Weights of a small transformer language model: 5.38M parameters, rotary positions.
Each number is 128 + 32 x the weight over its row's rms, rounded and kept within 0 to 255. Layers, rows and columns count from 0. The size above them is the row's rms in percent of the matrix's.

# layer 15 attention key, 128x128, rms 0.128, rows 52-63, columns 64-127
size [103 115  99 101 106 110 101  98  96 108 103 101]
[[131 111 196 136  92 158 106  65  84 182 169 115 118 177 130  56 130 115 152 134 184 121 156 160  94 163 153 135 166 117 114 152 103 142 100 106 171 170 141 139 100 170 154 106 150 146 121 113 151 200 121  87 102 120  45 130 154 128 215  63  99 127 175 128]
 [125 130  87 135 103 121 168 133 125 165  59 147 115 100  71  83 164 135 124 144 109 130 127 155 125 109 163 124 169 155 137 150 197 126 110 109 137 142 100 109 103 108 150  86 144 140 148 135  77 140 163 115 214 160 103 102 142  77  83 104 105 186 120 116]
 [153 155 131 125 167  66 124  94  66 129  76 125 101 144  52 147 152  63 128 111 170 178 151 122 128 174 143 122 126  60 193 145 121  84 180 128 103  77 196 126 121 148 161 161 119 123 142 184 136 120 137 146 117 101 130 173 112 146 125 135 100 128 151 127]
 [140 151 217 157  85  87 132 184 184  92 114 137 149 110 112 123 159 104 146 128 143 135  92 130 161 139  69  99 151 109 127 178 180 178 146 122 109 141 145 112  90  96 119 108 129  94 122 131 108  83 120 134 128  98 190  86 150 160 102 106  90 113 172 161]
 [ 84 126 174 127  90  99 168 124 144 178 141 125 172 148 107 128 176 195 134 173 150 111 117 152  99 100 198  98 154  80  93 139 138 107 122 144 128 145 125 135 192 131 200  96 144 121 178 151 136 121 161 181 158  59 178 109 163 108 163 191 127 139 105  63]
 [114 102  97  95 170 165 150 149 218 103 133 107  72 154  92  77 139 173 131 150 188 117 116  91 144  75  90 112 136 116  77 134 120 138 138 159 145 126 154 116 192 110 176 185 192 129 178 163 171 117 125 109 141 168 119 132 154 130 128 172 114 112 124 126]
 [149 121  72  61 131  71 174 172  73 110 149 118 153 157 173  75 140 147 112 134 160 135 106 188 119 156 106 107 120 137  88 143 102 120  87 109 151 158 129 155 153 109  91 143 151 146 130  69 146 107  87 144 184 109 137 135 135 157 202 148  91 170 101  69]
 [142 112 159 130 108  94 155  85 151 119 132 154  99  95  93 109 181 127 129 127 127 102 108  85  86 104  85 131 114 119 104 107 148 153 143 149 183 202 141  88 129 103 126  67 115 126 110 193  90  70 149 153 169 193 119 154 150 132 112 111  85 100 112 141]
 [129 178 107 128 138  81 136  67 106 108 148 100  83 129  98 126  59 104 127 101 142 158 235 117  82 120 151 132 140 216 150 115 112 139 121  53 113 160 169 105 117 122 140 155 145 116 108  98 138  59 141  97 138  74 146  93 175 186  98 161 110 142 171 134]
 [143 149 132 127 114  96 212 175  81 134  98 125  99 103 175 115  99  51 168 169 128  93 126 114  96  95  98 134  80 111 142  83 152 116 152 119 130 212 145 144 121 113 169  99 161 129  97 166 159  90 112 173 172 126 146 150 141 112 128 147 121 140 107  98]
 [104 136 105 164  85  87 109 124 137 113 146 101 170 136 163  73 136  94 129 171 129 163 174 134 146  71 109 137 177 126 165 136 116 112 167 152 150 120 157 153 159 119 185 181  85 107 138 117 142 144 176 122  48 112  97 104 107 156 164 142 116 125  86 101]
 [119 135 135 121 123 118  75 171 107 115 144 169 133 146 129 124 153  88 184 125 128 159  98 154 120  53 104 157 159  68 150 112 115 116  95 142 126 140 110 116  87 144  84 139 160 173 145 113 152 121 114 139 121  93 180 154  85 134 155 131 161 153 154 139]]
# layer 15 attention query, 128x128, rms 0.123, rows 53-63, columns 64-127
size [114  97 101 104 112 103 111  95 103 101 100]
[[123 166  65 167 195 176 122 197 188  95  64 129 135 137  99 103 115 147 142 130 122 149 194 185 113 196 156 177 113  93 169  92 102  99 115 116 129 129 143 162 142 144 126 103 153  52  77 112 130 158 121 125 189 127 158 137 157  90 131 127 106 123 123  92]
 [112  88 121 113 124 127 176  86  40 116 155 148  91  74 158 107 138 137 177  75 100 113 101 116 105 100 123 150  90 100 139 146 176  96 153  78 133  84 113 155 118  78 112 147 140  61 109 190 140 109  83 134 110  86 153 123 137 175 156 111 128 130 107 181]
 [117  93 178 117 124 110 102 143  64 162  99 169 167 100 104 113 148 162 128  86 187 124 176 194 174 213 117 151 120 129 165 144 131  54 134 161 119 140 143  93 148 136 139 129  85 129 175 163  79 136 139 154  97 142 122 148  60 125 153 119 123 102 135 165]
 [132 122 107  97  95  97  58 160 154 145  76 146 127 110 128 127 118 133 108 103 127 152 115 118 116 185 177 114  48 123 124 113  90  96 159 124 130 136 124 129 130 138 125 127 108 170 138 133  64  55 111 139 150 181 171 173 133 147  78 214  70 136 178 143]
 [165 117  95  99 112 160 108 174 218 170 125 112 172 102 102 156  98  82  76  83 131  96 207 137 174 133  69 114 103 125 181 177 130 121 170  90 124 105 116 145 138 130 114 136 113 157 130 156 125 145 136 103 103  95 127  79 105  90 177 166 105 116 118 117]
 [149 185  93 134  75 130 125 154 185 146 114 154 134 162 111 115 145  81  97 124 111 169 183 141  94 111 168 150 167  83 135 117 126 121  81  86  84  90 159 155  95 133 111 121  45 122 205 137 135 158 151  97 144 140 145 101 110 101 129  88 163 146 147 108]
 [ 96 131 141 144  93 183 156 118 132 104 101 130  94 100 160 128 141 120 130  52  95 125 172 179 115 191 175 151 112 126 119 135 162 121 123 161 116  88 124 146 134 155 109 134 169 109 165 130  55 162 142 191  91 147 102 161  70 190 172 102  80 104 124 153]
 [187 156 161 164 108 154 113 157 135 174 134 141 112 152  70 161  94 144 113 120 138  81 107 146  56  95 142 166 179 103 124 102  67 103 147 176  96 138 129 196  86 115 108 118 159 109 137 124 141  91 111 119 101 103  93 108 157  70 166 206 168 100 117 128]
 [132  69 140 183  59 117 123  91 103 124  92 104  96  85 117 178  60 134 179 100 106 165  98 191 162 143 179 100 157 107 110 107 171 133 122  76 118  94  94 115 110 161  62 123  96 164 177 165 150 155  88 172 153 125 151 173 136 143 136 161 108 136 178 106]
 [158 104 151 122  83 124 125 187  55 143 148 126  66  82 142 119  97  97  94 116  94  95  73 117 149 168 153  97 146 152  83 166 131 153 135 165 108 111 129 107 109 100 106  98 146 116 125  97 136 190 148 128 135 122 159  73 155 106 143 176 179 128 148 176]
 [160 129  66 140 160 112 110 123 152 101 122 165 127 115 121 163 162 138 195 154 144 197 120 117  77  95 161  78  57 145 134 110 135  83 110 134  94  88 156 116 115 109 136 152 135 165 127 116 178 137  85 146  89  99 134 125  62 151  82  95 122 126 123 107]]
# layer 15 attention value, 128x128, rms 0.0962, rows 0-12, columns 64-127
size [102  86  89 101  98  96 108 102 100 102 105 109  96]
[[159 123 102 138 127  95 157 177 131 137 140 106 142 158  48 108 138 142 176  90 118  95 140 112  63 119 134 127 127 112 149 134 126 147 153 107 108 127 126 135 148 155 169 115  63  99 157 112  85 161 128  99 103 128 106 144 126  87  92 111  87 105 111 133]
 [ 52 174 127  78 128 127 131 136 154 139 120 100 123 169  96  80 129  42 128 189  95 126 140  70 160 115 146 161 106 115 132 183 144 166 131 128 141 139 187 179 137 131 149 199 151 123 128 160 165 135  86 191 136 109 157 104 120  41  35 105 148 114 141 141]
 [149 112 130 150  88  96 149 177 130 159 150 147 128 139 155  92 104 183 149  82 158 157 125 173  93 106 176 184 140  92 127  85  84  87 111 103 168 182 109 107 168 129  94 124 101 161  68 109 130 138 137 155 131 120  88 149 184 115 137  96  91  80  78 131]
 [127 115 125  95 127 153 115 156 126 190 103 164 167 118 135 186  99 137  91 120 123 123  83 203 190  62  90 109 143 170 122 150 147 103 171 160 112 144 110 124 190 160 119 149 168 133 112 142 163  83 152 122 173 158 103 173 114 124 112 158 150 169  64 137]
 [195 148 137 122  62 117  84 146 114 146 147 155 189 126 105 167 133 151 104 158 119 143  75 131 139 165 132 129 145 139 164 101 117 128 142  81  48 152 173 155 101 103 110 168  99 153 154  67 119 149 148 196 165 105 147 214 215 109 159 135 101  92 119 129]
 [127 104  88 106 150 115 124  55 161 126 146 118 104  81 140 169 156 107 148 157 168 140  77 119  74 145  55 155 134 131 148 159  88 116  90 119 173 108 142 173 106 117 110  86 136  66 118 113 111  58 111 135 125 143  84 107  91 145 137  84  82 148  90  91]
 [108 151 128 126  84 136 115  98 122 190 112  72 126 124 156 165 109 154 179 147  75 177 148  95 150 106 109 172  82 155  99 129 111 158  77  81 103 156  99 183  80 162 186 138 111 112 126 139 103 107  95 120  97 166 113 105  92 110 112 126 143 126 148 172]
 [136  46 118 115 109 155  57 142  74 159 144 119  69 143 105 173 129 168 116 143  72 158  82 139 188 141 125 131  96 132 116 139 109 110 100 104 128 118 138  98 106 141 128 176 137 116  75  99 145 176 109  97  83 109 133 106 134 164 148 144 122 172  67 124]
 [131 108 101 158 137 152 101  54 128 115 126 134  90  76 135 130 127  81 108 162 112 157 139 146 121 119 126 170 107 157 145 107  89 123 111 124  76 143 140 147  83 159 149 170 148 149 125 171 130 117 148 135 154 119 178 132 135 137 126 136 111  71 115  93]
 [170 119  71  64 176  76 135  86 141 130 165  86  75 126 148  78 120 206 175 116 140 139 122 150  94 183  99 215 129  66 119 138 171 149 165 140 102 100 189  97 148 138 164 110 169  74 100 154 166 143  49 106 130 113 189 136  86  74 134 117  74 109 155 115]
 [138 103 138 132  70 132 125  99 128  89 119  97  68  88 158 120 164 160  91 122 154 133 183 174 149 134 126  88 115 134  99 143 132 106 171  98 124 151  90 174 118 133  68 169 139  80 198 131 161 115 104 144 118 125 108  97  97 150 102 122  85 132 102  82]
 [124 104 115 101 112 140 132 145 178 170 207 127 102 140 136 119 160 173 133 114 140 127 155 112 164 152  99 126 109  90  97 107 113 103 182 105 136 147 166 158  86 142 141 131  85 105 186 140 135 126 117 158 148 130 114 187 156 141  78 152 136 140 148 148]
 [180 144 150  84 168 110 130 118 109 124 148 111 117 148 149 161  86 149 131 117 114 120 156 105 107 113 171 114 131  79  64 171 120 183 167 113 133 128  82 115 145 154 139 113 168 122  68 104  62 142 169 114 122 115 136 151 103  97 101 125 141 148  64 127]]
# layer 15 attention output (transposed), 128x128, rms 0.33, rows 0-12, columns 64-127
size [104  87  89 104  93  90 107  97  99 107 105 118 107]
[[133 124 147 155 107 167  84 135 177  88 117 157 114 104 150 115 181  84 129 167 120  92 100 158 179 113 138 136 147 132 105 110  89 118 116 105 129 144 141 119 145 120 143 206 138 162 114 125 102  66 102 149  95 114 161  90 127 123 138 116 124 163 136 141]
 [193  81 119 153 114 198 110  99 111 136 153 165 174  77 151 155 155 157 172  78 126 129 106 140  99 112 105 123 150 155 188 121 101 105  99 111 169 131 124 124 115 108 151 119 140 149  83 127 140 122 155 118  99 157 140 189 126 203 125 147 160 119 128 206]
 [ 93 132 130 153 129 100 107 107 118 136 158 150  90 167  89 144 156 150 129 150 151 148 192 107 111 127 134 161 164 151 125 182 136 127 114 111  87 100 152 131 171 146 126 132 153 143 172 125 101 106  98 124 195 142 164  92  95  41 132 123 173 163 156 105]
 [141  71 159 130 103 134 119  80  75  97 134 122  99 118 176 107 147 137 125 117  94 119 117 102 108 159 158 135 108 101 137 128 125 178  95 112 175 135  72 159  73  98 128 100 107 120 108  92 130 190 137 137 105 149 147  54 210 138 173 128 172 119 118 130]
 [ 67  80 163 134 180  65 184  86 130 118 142 132  91 166 143 102 145  91 184  65 172 129 160 107 131 100 114 154 156 160  92 148  83 118 132 118 182  48 146 110 180  69 120  72 147 114 123 164  81 158 103  79  99 104 102 112  77 142 128  85 152 137 124  79]
 [157 121  67 144 143 150 111 138 159 157 102  87  67  96 128  99  90 118  66  76  86 148 135 129 123 128 132  95 114  87 142 108 180 109 110 147 133 157  83  95 117 125 152 150 166 166 141 139 114 139 159 147 186 117  92 108 137  92 143 161 132 163 120 117]
 [156 118 127 130 141 148 105 144 209 143 125 160 115 164 135 136 134 159 100  89 121  76  79 125 135 123 147 100 164 120 155 114 107 112 126 145 141 104 121  88 148 114 119 151 132 128 140 110 161 156 170 126 123 117 168 173 144 166 163 104  86 137 123  92]
 [132 153  99 124 101  79  93 134  95 114 114 108 144 103 154  86 138  94 121  90 123 113 115 167  94 144 119  95 121 124  46 114 143 165 130 144 115  95  95 169 117 128 117 108 120 101 186 113 153  85 118 102 185 165 186 140 195 164 151 162 116 125 145 130]
 [137 115 177  55  92  99 163 181 133 101 111 150 163 192 150  92 121 159 168 110  89 107  75 127 116  88 129 132 181 124 116 148 168 142 173 141 157 152 138 149 143  75 198 121 194 139 153 114 129 139 128  83  94  82 112 153 114  97 135 149 172 120 173 148]
 [119  84 132 147  53 142  53 177 172  84 115 147 108 100  74 133 131 143 128 110  95 124 129 109 151  97 171  77 184 111 142 103 119 115 120 119 152 161 168 142 137 160 105 174 102 141 114 105 104 106 196 139 146 128 137 138 180 168  98 108 183 130 120 203]
 [113 175 154 135 150  73 166 144 119 141 155  84 176 169 117 107 147 133 130 144 103 134 113 160 136 170 160 139 134 101 182 112  55 118  62 137 129 114 150 114 143 101 161 125 120 169 136 147 140 112  93  91 121 165  39 104 140 116 114 148 186 138 120 115]
 [125 143 165 132 123  80 140 166  27  59  99 116  95  90 112 138 113 111  92 116 123 100  58 135 147 158 133 138 140 114 153 151 167 176 142 158 147 143 153 167 181 115  98 122 185 129 111 132 150 126 152  62 113 109 121 152 170 142 146 126 162 123 152 117]
 [ 58 102 116 128 103 131  94 133 184 122 108 117 143 115 117 139 206 161 128 163  88 117 123 141 131 160 156 146 139 125 181 101 117 131 147 142 142 153 112 117 149 134  80  81 118 126 160 120  94 137 117 104 172 157 180 114 191 123 149 135 143 145 145 108]]